From a checkpoint of a small transformer trained on Wikipedia.
Architecture: LayerNorm before each block, rotary positions, untied embeddings, attention and MLP in parallel.
Training: a variant of SOAP for these matrices, 1062M tokens, 4052 steps.
Each number is 500 + 40 x the weight over its row's rms, rounded and kept within 0 to 999. Layers, rows and columns count from 0. Numbers have three digits each. The size before them is the row's rms in percent of the matrix's.

# up: layer 5 MLP up, 896x448, rms 0.0678, rows 581-680, columns 0-63
# down: layer 5 MLP down (transposed), 896x448, rms 0.0559, rows 581-680, columns 0-63
up581 093:461537486492459479549506496534548520543504404532515459491403473529505555549522400498469545446476452571583589552505482501473550505448479499507531485542474521519405535474506531453516436509412518
down581 098:528541420464529482426483452553499389493488491426478524482519470518514501472549587550475465463497539474467473498506549457549511470576415432477494509386518472503504514525505511595557492501495507
up582 100:512434448537473509475521531505489566568512528522528472523528512497454509509510577558442520463529503470517415538552441547522432513479536489577450472493545527487522415528566581558484498441516482
down582 098:591508425430437506526428466489464494453514490566517443502481530457559485521500445501541552486494502503499495548524488460469532559528454499479511462453487475495530563564538411511468452508447481
up583 104:479412517630513598533514503532476514433522444496405432488431465420535487429421526511458481476504538517456503440497515526512512501491487528517430540469559445476520527560501514529549546479497578
down583 105:467515473450476511544548540483436496506606459429448459524458515464507516561517451506500511519462454512548464466556511565513426437467459510445562517477468505471481487483481454541463461511468520
up584 099:484408496563507546561424531548470486501467492516436493464502414469463522477507488540468468539448466523464456483519536493470472516435562475483455460423520517527511611499451494476504553513507492
down584 098:478463433469533519468481543547520535423447499472457518468546518466437541536502469499482541488551468488536504495440401497503469509471512485505440485447428501465491442491474548527512494521532478
up585 113:500473479482541473492472485495434487506550532475510515467520550474428466501467579464557505508453512518505562427396469524507591536484499452581548529450515494487492459495579530502472532499489507
down585 107:525491480431476487511454454485443519468471535467416476499399511512488506520483476437532499557542492521516521527482470464521472465539472527516436431505472475508566456491497609457479483460583511
up586 103:592487492535476435466560461486571521449558499476556495487441483462493480551522442571490521566483534469475522495432415490527471569527496509484502534474466546516486502519499485523485486489463585
down586 102:501529506501443570470523541407603522481487433512480489452476452488522538506521510466480472527527462520593414468432516553525508526448496503465516464458490523519509486473490524525502491481474460
up587 092:494527563508435465502503525420508543444520536566467553457486470460527452510525554430490472531491488543606495486466496456466492554526480471435567472520572559480500479488515516489473498524464429
down587 090:492453436555517481514476514491501494552493491540511440569522524539488531520461446532510486437456553483476475502508458499558484489499417454515493506483513504548545469513484561551473490491495578
up588 105:543507529483564463458496491492545482629559474491531512485482479535536524472522544478459572549516529507460426456464531462459464495524517482411530505556438455526484460504490494482567456464496514
down588 104:458539544516553471525471511477584491590520566548532484509528502572525439554511514454538536505527523524470480425597578496498479491539580470513492493514434512473540522408483508465493505433441517
up589 098:459488492464467485489531577483536459482509464573552485457466506474630552552458544488458515455545496519447544509501572458516574464503464492457450455503435537495488548494585483582426607458547456
down589 099:453439485394431493476578442510466453438472443501423530427474447433469545537525471542481526551563554542538555480481505525441468411431454539488562440439424505436493525513556516486475514451496528
up590 099:473441536537492524558404574431537516470538475535495514469458464585558457486489565501545442442571539603533463503528465426559327479597480485448459518502468502530529515457487504438485496508471531
down590 103:461464469488556481509454518546528541500505527556443528555488503476485471542454518482453486498494492493529497465527532565561408422456481506486463525500585475554396502456514571484517526477584527
up591 103:426529562440433499480530591491513585522443448545467551421488487502523415473526559540407573443535539576486493541505475469499501532535524504473551480513537548496446491539468469463518368516519462
down591 101:478491507516481629522414452476453480542546508500552515424462532480459495493468547556503480513510497538500389453466481547479485541478575526541455575471421489519453464410518529421457469483417441
up592 109:530508526451568601426492412477514494507396535513468553488553452523556494487474526491512518493529440451534527441417529456445472434526507550392457513505528514534570439511551499534438464422565409
down592 108:509485450491493489500594494545482439501527482533450536523461553435479497541463522543479501407518463452515471464571490574403450440464451538460458471482450469527446564497487459492464514422488495
up593 106:463499531478521531505494468436536566555494524522596490506517550469516506412458505503484517527536503503468520505490552496487491526447457525574520410507493498485437487506481543418575460429542487
down593 111:459516566444470535560505494430521467474588515510487485459448462532559428473483540527483542513498528456491492501505507410509499439518514471469525489475546534457510483483501444433544432518513547
up594 098:439401460488521554457514491454446552525436534489497557581420502431511446471475478499516536509483509449537533472493522470474539423555482539437541503471537507469463457542505535546507471443534472
down594 097:488491480448388452499500557525505508577537524513455490480543480497439539497485557482465484478474521549449469499474466469497457570488528460587446555504536445457463495511570481454469446463492558
up595 097:444500527599551491470443463530524497518537547501457465529553459448480509534499585465495494476521445533518384549518458451556478444518462476499458476516482517507452469534496480559387450518521487
down595 100:508582399468400490523488470485491444476500520585609494540484497479489535481472438498506435471459529516457557541493544521477415447533437489512485548485408560548509465473513533459472516484527512
up596 090:473466531470560474519488455553461548523526463504483553558514499520611483438454569494491552489478478505507494445534527477519511506530487488513546479466469417527510436460504506444469516489514562
down596 094:487517522513550431500483472473401433533505541457507523453568550442500472504471497522532538488451464536475495532419471494474482450478507514501478447526501510476542518468515524545484433532396558
up597 101:474503518545464402478437499494541474545510530485569423517493547486501435561440495525507470546518560460527525514502484508538591471513587504545519512472592469511452475523518472531443466481526501
down597 094:463519503465441430495467508551491462427537581505483476436532527483501528478493492453510547575452498521497514451450517453415448510516528457488472578406516499524489484490518556524443490443530459
up598 099:469512575397555486409474485521474510446558512535464509440449596545540447508515523511508525430483525524549391457492516453484594445463465571492490503490544458488513523536550501486526492501496449
down598 102:551496488432482507483451453478493496507479533486438490515523394439506549490489486548556485462467460473518519443507487519504510548506479521488519495509548547564504571437447457530466532501530534
up599 095:431466479483517441460506549503520508421528589475581496485499515526421462545508493498485454438463542462463553469461487478527519550454532521489595500509534498534562538523484511545505535571411444
down599 099:521467360514520539498478531466605505518480475508490497539526503502425545410539533467530444458501525521522501476487477546513533424481518480514517473501552431515472541387468520484547490457561474
up600 100:474517521494494450453494474508484535500474482463494441519549436450478515493449516491504496558479501530446488479520476540471500535512480540436510520499510462462489507456576453537528489540529467
down600 094:471463557523520440494509471513544468480481460540518518483543512401434428546441494525487436569483459533521539476522551446540494475487463481525506463533463591554470525546485489478552530518516491
up601 098:485477460473480517519530430507542514520477487402512491457579594548522535555479579445553518556496520504504477505475455454520539432473459455471521488452489473537493494464498562512511499495469410
down601 093:540556523506495459626477548552480492497549491507507512523539470449513528387516422466476510543555435539481571532452551547516528518480520511530465449532500504413548508536484500516496522430500552
up602 100:542543457598496442544511509515553437503590487466512580459493561490564527545544513539475574433550483506482449483516489447565420528523452509482555491490484483486454521523510521521472571505438526
down602 094:544481505507475486483498510465493538493467507474414426532545522508481418532454466532522482546445524511540514457518448449509495479536541505490485434492548470506486461446439532511498448474525500
up603 095:531420512562552530520499472529481559607477463473459485516483514501477479494565484521493553476465510509512542510445529460501519463544468504519502495497457493521491462531448523412497359563481540
down603 086:488495467514485472497462549496528484483558511436463653488509463500531470524424543503458460517510477494527470535523499416496509497439552517494508530493482501526486542531432517510537565517496525
up604 104:518451460437475491520424532484480399501476473538459558549494483510510526458493480453505484484504498587439470555472482535578586570509511417493467522473540534522531460536522471510488516539479505
down604 106:502496551505453518502449475532547560540542490554562469452518508441462428506598555533508458499510536473489492526520542514423442518514469521505544426534442479455508538452474546486493503462481560
up605 099:539446543531500513514485478531539520467484453456472477412411498510484513527465576498506525487510531592466467537461510536541495475430523503463562545522503415503499507521468454451484496573535521
down605 097:451447511468461492504487454521469491500429480523497477527495549508530467512504537526515453472536478460489485448488503541487430510483467446498499450552477517520582508472490466387525487518483485
up606 100:538546530547553538525567567513523488526555476520489468503465498556475528425470493464458445585478488489499504553510472544567487547500543450477535508566526493552539467510524551558464502510429511
down606 092:482447443454571589539483464548516466539485493531491464491447422456556483578480516492507501463553501478454397492499549540442521479468512527533546488540472441523492496408471488461503461485566447
up607 100:495456555479484501493531413534552494470505508532588501448465461480550479513486496531518577568458443547510444451455416534484438554502466469512501483509495425462481500522484489543475454569467470
down607 094:513430479428529510533389480519480475521538497526454509573457448506497485503537533535492522542500550471447438468488503534487581480515450525496469492481544508561593507496520535445473486520489484
up608 091:419429541530504435450549532555568555468463477523500542482508582533557489559533483488441529506496451481470521531465516434510497547489402502546477511550495496535504479529508540510564566528454538
down608 090:557520493439520514532428467565474486523553492479442532514499451505400580478426491450597426544417528502534483577536439535486509502490544470496513448436571481404460553481559445534457440456550497
up609 101:471459521560504508470431420485486565480522475438463505554496532506495529547534535519520547462445447498523532460497558485458543555459538549571497506461461495518476502513524533541475501440551551
down609 107:524378451537480513479492484479467597462454532547518476512534568584512563512441502511600479526450454509560582412499450482526483487533464510484485499460440462510492548483476499493458519486417458
up610 098:422477472423473536469500496485468508450515489449541522468529550522520490493504531532513533533429436532525491576516475496543492515543470530569416515478566551486552495556445421514550493471450539
down610 100:469515511544542526503493498509503545580445549491434494544554515498482510511479475551493541535430533474479501570515490579498495510525509514525526493530452459465541521463570526540475502468530439
up611 102:490501494502644488466473538540538457492551491550506473503548504522528557483515417561476418541446493494493526480433503534496488526548582545576538449555422493466543589506498470538518458445476514
down611 109:479479587387454548469446457544443449490513510488530495470454484426465489510503542504495416483533429500404496503448450488454520514533559474523526566528466460491436476462506515514441534512511547
up612 097:467458507437542489535562503603485490491475579446485496561500464505561522506452486514466466457566477515469550498523515510483538548630522480472441475500506563525517505505500489539509509546583503
down612 100:472500452540510492507522547505514551457556512508513498497459462508435469486532486560509451517459544486544444484587455501521480570482462466498467475523474435479523418493574528505537491501508493
up613 100:538476495572473503488466480512516528528569461484511532470468539528526487476448528519572580510518511448476529415505560436566495467461462482536573514516497498508469426510536504582498525548436562
down613 092:443506483402581488511407488505506519453449468495557509398495490472529504495546493491434531516524522562511437493518516499503490495607505527455509528499461488532543493539440433566448516517521488
up614 103:480490417539455478530530489573474508520413467530486565510552457550492521417567501489446551529572492504487481489543501442448464462502473471526439499475481519503490532482542521507511476553562445
down614 100:530510481510593532532487511539503500493465518487500538513472487452466491444531528516526531526526553540475436592446475537485562551515475531493541483486479508441517470447498439496538434485488550
up615 101:492530576486483510455412497540521530499497497434470521461506571499534452473517499549477524449499483529427564465453489517530508523418473449527536482483434521462526585501519546501528558466512489
down615 096:525462480434453415552564455493451483544437490427470471532506506490471456533439452510493446433481422452513457569551478517480567580464500465530579507475517544446499517580476543486521496496406474
up616 108:453586475499466487477549461469581482468548530520492408487509454498404501459517519521408450423487483490436446498427498514514421540473498489530469487515509502483529464460535523448559463426481543
down616 104:527497503458537484511556501464422464418519483501517455488434531518564437566476577522515466491486458456508548514520443487518500573491545474461463470389548472506500508569420484517517476474485493
up617 110:546514467506479502465447488547495525472565472494539484459429471519525476528488489487483480486465488556555478510445432520460555493440527600449496436520479526451487506531444472505515493493512465
down617 107:481446493534537536485464504520463514495540504494511576510435495469580516530491363519497493508503517429552452467561460523486441504562550595474495620565425488564551500468480575559437532490501491
up618 095:405457525521495587486494488461499476532508557459545538540435536541467453530457500493402471499469497502521455500511529505503525562453473411535540556504469536536549468483524491492517494547483576
down618 103:468568438495484539548550464475514576569469549514497527563523514489510482479520474487507474451504486513480502519506452468522494490476478417463453486429498544548511562491452521470609507538408529
up619 096:481587504516484524515498488492486524456577562560499457472515521519477555468487515530538502530533575523513469506503630513492479554421571510525519394542535436569551514478521509552480456546445479
down619 093:547461450450474509494505530445484512526480511477447513558442479493520477467571507459410487479471510527497488507534505495498457491466514520443476523496554565481536514456439526501415454508558469
up620 103:539442487488441517547462577445504556492485540421539479492518421531497479444493463507440451506509511516540465448482543481565490487510564467509540487473557479438525592419493474508497480481447510
down620 101:527436468500518480550481506425599491429438467544471461513515521476474502537530514477489456522413545565561525553484582464448506490598453483585506588561399465530494520540439527502527472498542463
up621 099:482500489524489556417474485477517534442534499545509582544541568548523526535564567468506499483500524547507553438536448552452447503488508561584549533445428502517444515519481437499514473511486547
down621 096:481489468510468511520467494554492508538555499412487540499525502479529462517537444531501446453504475565540521544528557503499580451556491491440521524523544504551549514482472479503527439481581520
up622 097:560520501523441507520487411483453572525542410523497527464468477537433476566552517493555448538479527500547420496456465517452514507521481554516463492516522501481480498589496466424514555496449543
down622 102:529600498547445499516516506590444464479484402464492511438475473466504564452500426535493526483500485488501567532501437437480523466471487468553534534473427540442517468465579493542453473452493492
up623 102:517520477540388465500540491540452557545467507455479553464478570601509511514504527489466503444509483441509418488497436500537440457448472498469449544494504549537480515514490512516490522553489558
down623 095:465479538507563521474556519526471526579559530535505491494544448513545458500532489490494490560525473526438519552438545565475527587392502415484462496501546506502521520551462532481488519500518468
up624 101:509485494508512461518429598538488507562510449489523474457452564508480418545498545436431505519562461465499450471488440516534498533472485434503433513511487488511533435462471511481503517425517604
down624 112:479493529444505498525488476459515489497599580471466432446501491562452419493457550522428529479451495555511471419514443550451494539420534514469501540560475533506425498404455476502523467533475505
up625 102:469465565455489538484487557544493562649545501458514515551519498523510507460505508499533455550526518457628493434493487543507495527426496538528461531477456494418520491432532518478510453496495505
down625 102:527553527607441476575459472514501465450520504453490507471476508538509410470507521486492450403476517503508476541484503480504547533554480495584528464516530484421479539551451433507475434455486427
up626 108:413515574521436536488473402502520465502531601514484464453398498546522456536527465527474528528512550497501509526521466469468484573447446482536505530514491462540523464465436506521519493563516551
down626 104:468491483496459510434471523516427596560450528502509499482512483545478502497460504541448471541486431512490553445490471473450537506474442469481471531575503570512459418473516484525514443484543495
up627 101:525481543434486455463476490476504517548506506440512512513549462574509517524495498478435453554457434518518525432530537551484503487452532496492565427480536425440396474518532546472519507490514393
down627 094:517472484521433565509448482441544508406578452566520525497505489443507516509545487437488505516491481407517517531465483483537476449505574454509475509519529512516473479501457493463529545486542530
up628 095:491527537570597496484439559449452490532522571482480517533559532480520481529556534519499507477488464501472508512473455534496383562459554519505499462492440517434486447480505524485489480506461504
down628 100:457551487469502550519456514471469504476488492451468488477441460483456448460474535499492504580521562484472466435499443469447530466452497452547494550516462509478476502536542489456497462491515538
up629 094:537504451481499522501465491559458557541506556500552436553513502427528451571525503480504515420510507462538466487517479561512545512570516607482459507496526507526485420476486501523517532497503495
down629 094:468552530480509479530520565466538471513526532502460478546424519507420523467462484488557494504497469479410472584522503523524501442448451368537425471594542559457468555435499545473534547478558491
up630 089:529535532514547504531533608568448517461530460485490481489505492476491535506558480501498518519587539435533465467532489391549481456571476448349530561481528530520492521502488460535452475506519535
down630 080:539515479470453535525474431495513464509487546442450478514538467458436508460458514482519496461440492550500501529552557600425485483430438492534496501410486457502545560515549511430533520499475443
up631 097:431486490515475462478573504517461489527542538430461507482531568520606492553471512503467516504531501604550438486446505561533501466532521533507531477478493496466515525525496460565546595511499502
down631 102:476529458583507479474396513534580520513531470541530485466515519527470471461527514437482489477525441489478559453519535472469477526505509497427561510517486475559496439454482479490457514433488475
up632 098:539515427473494499474458579476518520507520488478395501586542423471448534431557479508580530421460494555494524530478459490555464461401491508557483464505537496562491499539464493499502495571491476
down632 088:487449510447547515477539520458440490507489510537532441470483509558440434536507528428452466562529459446553533509553504470424535530530443535556529508512455493508511456567526484493426469492533512
up633 106:504447510511518555508584522508496444580546469552431482531548555479554440496504532535510486447476524454513564587485469452528526551527573392476492536504510581529559501574454493375540479544561489
down633 100:471499425480498534519554582489462532542520458489444485534556499572513483522492483519475545511468429427481488499455454568471515484491529500497479516414422481464504484523499430464473520557504480
up634 095:540440580522435584509474530428562490560451518558488567471471493458480506484477533485450562511419510542511550570502449477539535477488440461522529429516472461526487540468529491477528541513493520
down634 090:499573500475518531483542480550433500522538447555566545494473409541454509485417510556445466500579435496569442535489482458451578434508467526522475547552512557463530507558465538512538482504501469
up635 089:484497564474500486545537525512467469445565484542530578556509574556523477473490448555585569466558490429564466564485409491495515423468558461524463512471566488521502530494450480447549490517553539
down635 103:472430461535505466457430427504511459474526440468518503451491519435513534484472479502500448580509481454439557542485582514475470470557467446494477470521392537455434492521454508480485539477464522
up636 106:552496481501614537439502496498442503552504512457502525466547464527575523432538519538508495507538494500570456536448507472492535573516528503450516441441457496515498478470457547517566491474550490
down636 108:424520414512536486443566545450479465499555514501527489462518544522496533447510518486462454484505510440474464496550480505420492594493453493493486540432503559436517454498497471544542410500500463
up637 095:500514476452524468501529469499484479482437499520462465502560535564491549517538459482531497571479521530510501452455442540517522404510572502471492467502570524575506543431508522511448520517470587
down637 097:560521544546446524499481484550549458532448450498488517495519444447475525492494584540468478450517587463473477489535511453419434548476464519462506525459496507552478449515453492521419545450497521
up638 098:522487578562466500554488420495519570484497525519479505475537489516489442502498552565444537557487444465536462555443553522491563483531573453519466510497476484517482471527516505519519508438523545
down638 102:513507417520469440512450524467538438484499490428529477499533499498414489531453450460526506419550504495556503469475476534504535499542509510509493413499520486540495546429442513463590495473521423
up639 104:455544625519500463544523529473517530503541492431512462431516565558424511505506461469496538537499526493511492539449529504527538502544524503530496540535541497505512488470465484500496446436582455
down639 104:479493503540422481470474491459550459485505531498485436437555520498517470485532482457429451524544532521464544431477414568518503524409522486516409497495489565504424542477545482433515466521510467
up640 097:491433483494450479491510503538536474554503501537559519506518449488575489459554525552459430542425509501432501490510472493534424548534497477462443537513558558541466523574529513546493414440430521
down640 097:546447465476533513484513436482496470552558526503520524494500526507475554584515509491505502479566513488541420504466517469514567491507448502491548479420506600538554528507486543495466454504482447
up641 101:468489518541515528425481607467537493532536561456551462518532521495503505488441563484474439496599510501545478510461451525549511518496510550543454461531408493504422496478524490513550499491512448
down641 100:500449564485466472537491544451465483507477429476446535497504442494539541545584491589445513494503516513453502506489519514396476544531471561488427457443459479538542590541454430424525538547542522
up642 101:526556556540519449515516521519542511514536432542478489466541468545453513506529487508568486568531502498490506503525565470528513440434505518433489527476438518464451467457522457524458519485416431
down642 101:475453498473596457493553503470468458390475500509448579486479519546407452479462503531513484500508456421466587513475562458494448503501552607626512500523522483526487487524533455513549509463500523
up643 083:517528492551511451486532545480504560545425501500507444517517476474472480499485577443556479508476572510583490485463465487510480444431549491544509464485525439581508514526603542461498530531485483
down643 091:513477454477487536462482420523503459487539557392483479531535620450491496439540413533509503425484530479467429543474506454549537491539378498532551499526508477480499411510450466539456535534548515
up644 094:524480502491483495477582468450485485563499428532440462491461584514479524550563447494467496490497487444479493443521507511526557468530517478440449528477512584546482455467512471571534550528466494
down644 090:530525500462527531548459505479447477467476561508491536489495538558499441413477515509527495533476551460511489528470446513524481427474446458537515489477467547412508463490467488469526485496508480
up645 104:517437477467490542569458512475454496475514497527445469477450519543545490480511470509466503578536543510409509511500521490440478487510463556573442486419559457473551505500524447523495508466500498
down645 103:476611464492528494481494554473497463527410447441479492391486486471507525552514483505473433522485470496558471466523420456513525461462505463526521467507506517433584510538473485428507508531489509
up646 100:496553533572483573477475495412494540462535530518568475502456514524515449432467466521514490559490503541559455449486455486477493474458484406500501472473484463544464514482533483485492481437456534
down646 104:484466462552510498528504587514552495509488499464542503418486513559485516598538464449494521511439487464528496449526472533470495466548439501496538507530478442469480518542451449418524543518540443
up647 099:479480462497521504520533534441525600532479562575511530408497484497441527509472514515522517495515536505464559515525541591538532529508480548547489513489565517503508496472501513484502472521511591
down647 093:571410486465443546517544443458467554502446475477474475605474504494499434533415570547505437457505524476446478521559448474461519507517462518543503437487524527518527539523455479563481480492509518
up648 099:461504535463499490446450550470543475535476499492527511563443528404580639458420512480589584445499485473542613474544516435519489553418515499535414454534501458478406504549540474499512500488523400
down648 095:465505521476449440471547569521513487500507529465536511465545457575472487526559474537526477485473459572488496534476523458478501428528567523568575541495466460509539533506485576582469471565478531
up649 104:484539505466513408521487589533515546509495563548504456487502501482455542513510518460520521498526542504545504585539450488545511569546498411495445522570498501476510507466506536486469446514470511
down649 102:446443538468506422534553520429539505492513419485450424523438516484490507552507538440586492482458398563476491449426522510505457503545561534567497477453484559511489438520450498445507531470438449
up650 100:513394509510461552527529503500476473496541416552522439492483563510504582463497454498546482450563548527538544566543492454506486476490480478448481550506489473500554445538502527457510485513467442
down650 102:515557475560514521565512498542474559486504525425512484499490511547386440514447463490484509478419483505422464527509514457465522477584483549511454471468418466439480466578514547483438489520514485
up651 097:514566533533523554461508425441529456504479445605513501482491464524496522509450545441492553498477527502535524539433478492500512549535485519524537501574540472482435496573570531407564458552479515
down651 095:507450506471544526498516523542466545543483459493513479546525513530519515546544511543436419557550498464513526398451486453593506487491466493512433466426480432553520486535529486463482621466526535
up652 095:460476476468474464478473440511484469492430474518533485431478545573546503484468527532561480480495522552505485513490509506478463436510503596542453554449496516476518496469594437543434513477531534
down652 094:541401492514498539503518510470482519523480470514527523543536513545418455464512555481456519551487523472508431457454517468496506502498468490445447527480430552522437450550451492454438529538585427
up653 098:430520537481518478500478525471524485496574537496436443533444463518568482531526502496502510486507496448525482508497454516455482491541501541513492424509582536550525499494420516463478421504447481
down653 098:435453443466476498533499503557567496506500505565460457504529470513545454479536529492584502478463460539540514543530437477494423491499474495397504506472497536546546446535527511535550528525504462
up654 107:538517530534516626465521503485506458492532484543497463519463596449480538431580546488539519538484518505458536516480580456505532575595473507501473544462468512494518478478516442463450444436543599
down654 115:469534515483509612455518548539501496495581495480490485479471474475479471472542498560498466571480563442454487440467535558517445499510485527562485478448511482570538538523458444504557437505466517
up655 096:518513527555476471578523587514557456488455482517566541519528528490545506446461500483486504528546548561478505557491523480481491625537524502531471527490544473523530540508455530484460473462548505
down655 102:533520514460589486442490550523518463502546496447575508496459529513438551506507489504533401500475505519495492472454528463450508508436497488569518484462435523515464534485505501515446501455546521
up656 095:618524438458469420480496531459512483488336522527548513537517416496444452446572528531473460597513490470476460474517530479453517507517509459426538515499502506534516456502488490420505468445498562
down656 091:485543571489528550466545436542474505452575503446481463503511555462444555537489459452474491425479513509490543564535484451512480508497533579549487506514547451500474509508470462568509469469479453
up657 096:465503505453564530524516514499538555513504554534482547469446529471555491465529536459506438492453512506476539470527529466469523549500488491541550428449583482490489465479554518440465493441550525
down657 100:514502351474536542514541513419501499563510538485507450519551448472497461534477489578508462444498457509534554495502463471531532482506457529568538467531410588496530494494491446528547456595496512
up658 105:512495463496467541529548555448531453532549503442486467496495477478479552514497451543495483582503465494481492451446405470542521535535541525496515513510517421452427421542476486559486480515523492
down658 107:442516531471502442472451485523474465527464515547508464452559507486512537482545507514457546505492510497443530493485426532496460527471480506469500495466523481443498436488469498568531483472503511
up659 090:634482463505482546516445544500482520514532521448510481477509524569569534545512447478464496477479533523489502502454489460520526540441487459452519576501530417460476546475486447503381547493522443
down659 094:521530494562523533500470415551489493535508490505519516432569537426443514507506450522450496509507539515517438435506463457489504480518539459532545469487510504503524483535474501428511541474503562
up660 099:553522540541480481519549487564538481495512447558485523462459510527549484477535544467536504540608534487423507427498501478559563576523528474452462644485459514499547453445537493512523568577465496
down660 102:505462468383539557491541548473498475525433515476438492471453496513493506559503471598479507441464515450528487560495518548487537464444440463492539427469499447554495503516448496444496487476468484
up661 115:509529508476489538549531521487450509526428477488496440541504499541451498546480496493537605447440448564506531496422474534510489406566522439486454492480532500473542522538528529524475491523490462
down661 114:532485520504508489559500487470526530437457515481509540577493508540428555494525507534506477505517575461460532569429552497481602541486447567488507469530538478483537369504483575483507445540530499
up662 098:492534455553546503464404595539571532494534471466524385484474440504534541431483548503450553547468456517498518513488548511460486520545473447541482522414485518506521488458437428501571525480527557
down662 094:489510534436519441502571418521500478522522524505498464526435520472506518481415459433554507481448477515490546503483575471492457470480536412485482538487542441452550473499528513459537550450494516
up663 110:543438498542483552353531539483426530506414491553531492558484519498535500448509485511505650606497566448528523506406533492522486516583468538541543485566447482476528450475497547443550472506470492
down663 118:440559481384481459496601546513458487474480429464497506454456445507493516485476492501514508487491542446433477482466491535488462451488547599510489466474472532477446487543493517512539505503456483
up664 114:530456465491592541511532569469502559490508546521475506523483483446487492463481521525476570495506505548511476539499507495548532418518486489499435449476571472474514487506496509587484442518506499
down664 116:527530483472549536495447527514469490530527497455492476512544507447485513489541523495514521573477584442451484486464556463470435530509504480533520532459536501490510503515427513509486434529497545
up665 100:397494549533537512498592467472467532564526404567548474425489454464579519452485428466507568410495409481539527547534562493489553516504511521469537543487519525559563489466485485499474522437486530
down665 106:535482548523450438500444377481529459432473539482429492490469524439467522501454541475515529432540596480487485513503489488542562482411497496475444478471460539438509512563529497562517515465524465
up666 097:531507521516465477517489556507506480587474455471478464509461499511469516541575516532528499563462514500514544518524463517577539490533464534509531481511490521570467426488518482566475497516483470
down666 093:516482527481558525498514468439555432462483472445528481556478542526525548535462493503554472478465499507400516496466506481448433535480532496441503485565490484485495514540453514528530509464530474
up667 098:482495537452470519513526498569501375475487453533548587548458395474516523441532459520392481480586509523482452504455484506471431548503528424429526543577505535541505585498583538447520535524485492
down667 092:535519493586535546564507530436515561549493470437439458419502579504500561520451456494550520507469523534492501446499447491512499523482502534566507509452514483477453536443484567499483440521494531
up668 103:461480465464413535506556564443543556476535575492534506488455466504541513455530504474540447511560501472492569537516481555499496487564510455439475444509520496548523480535473471478479525520508495
down668 103:569493531509417391518483481531562513472522546445516516496535467457513505549554474495527480520473536516520513534516484554498560486494490507535462524436484473541454513542545501507579538523570427
up669 106:472531512559508433513481479471536485414567500498508581504525488500552434476517518554429583498512546538474479442383465559458532544499487487474530447493449553500464524517501505470467469573427524
down669 104:472480522481542600598510512486443486488437477441417482590471448518511528445515468537500545490538499557499474559600457490530483523447482416511530584395468501436527545519443493499511469575478511
up670 096:530540555517494545536486455453463451439538533508573501523524524542455499481422492577461488533567451514513501452442454491537560490543470502449513533443544522538505516476519462526472518478555471
down670 084:452503583531461527508512537530544578535458533491514507433476493520481502543484561489529531581490583517470464507516535508439470512470512539509461536506498487462465514580433551484495507590502507
up671 106:449541488515474463486538485545489443532491457569580523537467531463531487490474460498531483509497473553436433480459536466509467492477514471476515445493603533465524471517502475539469520473506489
down671 104:556486543471525543460513532508512527537482562460447458552469494502487573474479539431478545454458464457571515482558503538545494478538529474472478547491518478525531525454554581492505456534489521
up672 099:496489476446535526380530498471480492498481477475547520476525515469563516479469466496582594519554596456450500536479496486518495462541447477493549459510463555538430424587512411499555460546480440
down672 108:487537434461494514488529542425450481461529513493493485476520524503434513474527494463451468493405504439465501545517481500468435437518510493520430444452487526483496455594522541544517479515542509
up673 101:561529465493510591528549536500500561451495430552538532541486527503457490501508450534537462503520531529514491514442512483533508544512530495470434542550440447517454534571545478460574565485485535
down673 078:466501517417482473478510449521505436504520511475471547458512481514456532524467475413505502497465540456569487533587480505487459500516500503530476487467484503561536566523544552483467463464532447
up674 099:520491488469455464554498482427455554451521483542507499492513513479456534515468545512505530547536526497525494504373510519574530513538459469502473523493577509488502515515540475450498511527530492
down674 105:500494488486472477476501473555471430522507486482507550489508386450505443508490510548519470490410510517561578503520479505486514432426435491554492530426521501387546510575441431505430531452479473
up675 102:437547519519469488509511479486551493512498488521497480532442496497446465510514514547513515578483500467440494559491440483504563497454517555427550492477439489478550454419536514540455437535597489
down675 109:509536452452519536483575516496465475445473414493505506549446422526510541503474499468468499472450497489539525431506528479410621542506550414546471436504571486424562527459585551510458465436508455
up676 098:504428500538558514490471509476505479583519463500539527524478541517488566599440502526540499506564431556482456539586484499547509504475439473454451518450510557549518443480449511555465558488512498
down676 089:540456432525485495508513469500481431553495536482490464463565566559475532485531478480510524508523563464569559559467472558410425461506513531523461485494531482478540546473533510431587410528473562
up677 092:544508478448491477479536485564548502548466457511495463497475491473437481494555515573442437496592466501565411430434545496548508507537544500468453497487518443496552478547476500434499483537438494
down677 099:476474423495522527462485527468481452506490496447542494477457476609549519442499433491490508465536483356483482461530455513514499465566455518506492551516471581489464469506479499558494515566503522
up678 097:515421541482497463443503515481493533543428467557486474560495465548556544533437529423439480500482532479463505437497441486521489503531540488552466487483450539506477464513472511546474471512503546
down678 103:506487458494456509453539475534502447497494489497455495520523453435545546546472457514497544519406560509511443517452442495564539529496467479532547557552520502515491574455501436544477477494439507
up679 097:485563479484464475523471480425480482445468519436479514532544445461501555511469474513500466508536467420554491511411508496486400511492424536548440458499552439506542506410525544519480508485446559
down679 095:494559449536506501488472488484554478513529453520506575522526526521531453538519459448595512461539579533481451425526542512499494436445532464406533525541496533484483450506534538504500424460484489
up680 103:517454577490538525492450429504465482590469570515605465548521475575526540639475558532518488534503538418548445446440504411497512508496529473496462598511496490527557523437512469463505526466423496
down680 098:506481473616552567500520446508495475567544528510415470564508485583487547459452464542500398575524478529484475452518532503505528459477486523480547496495505449430483466458476504538517483478522530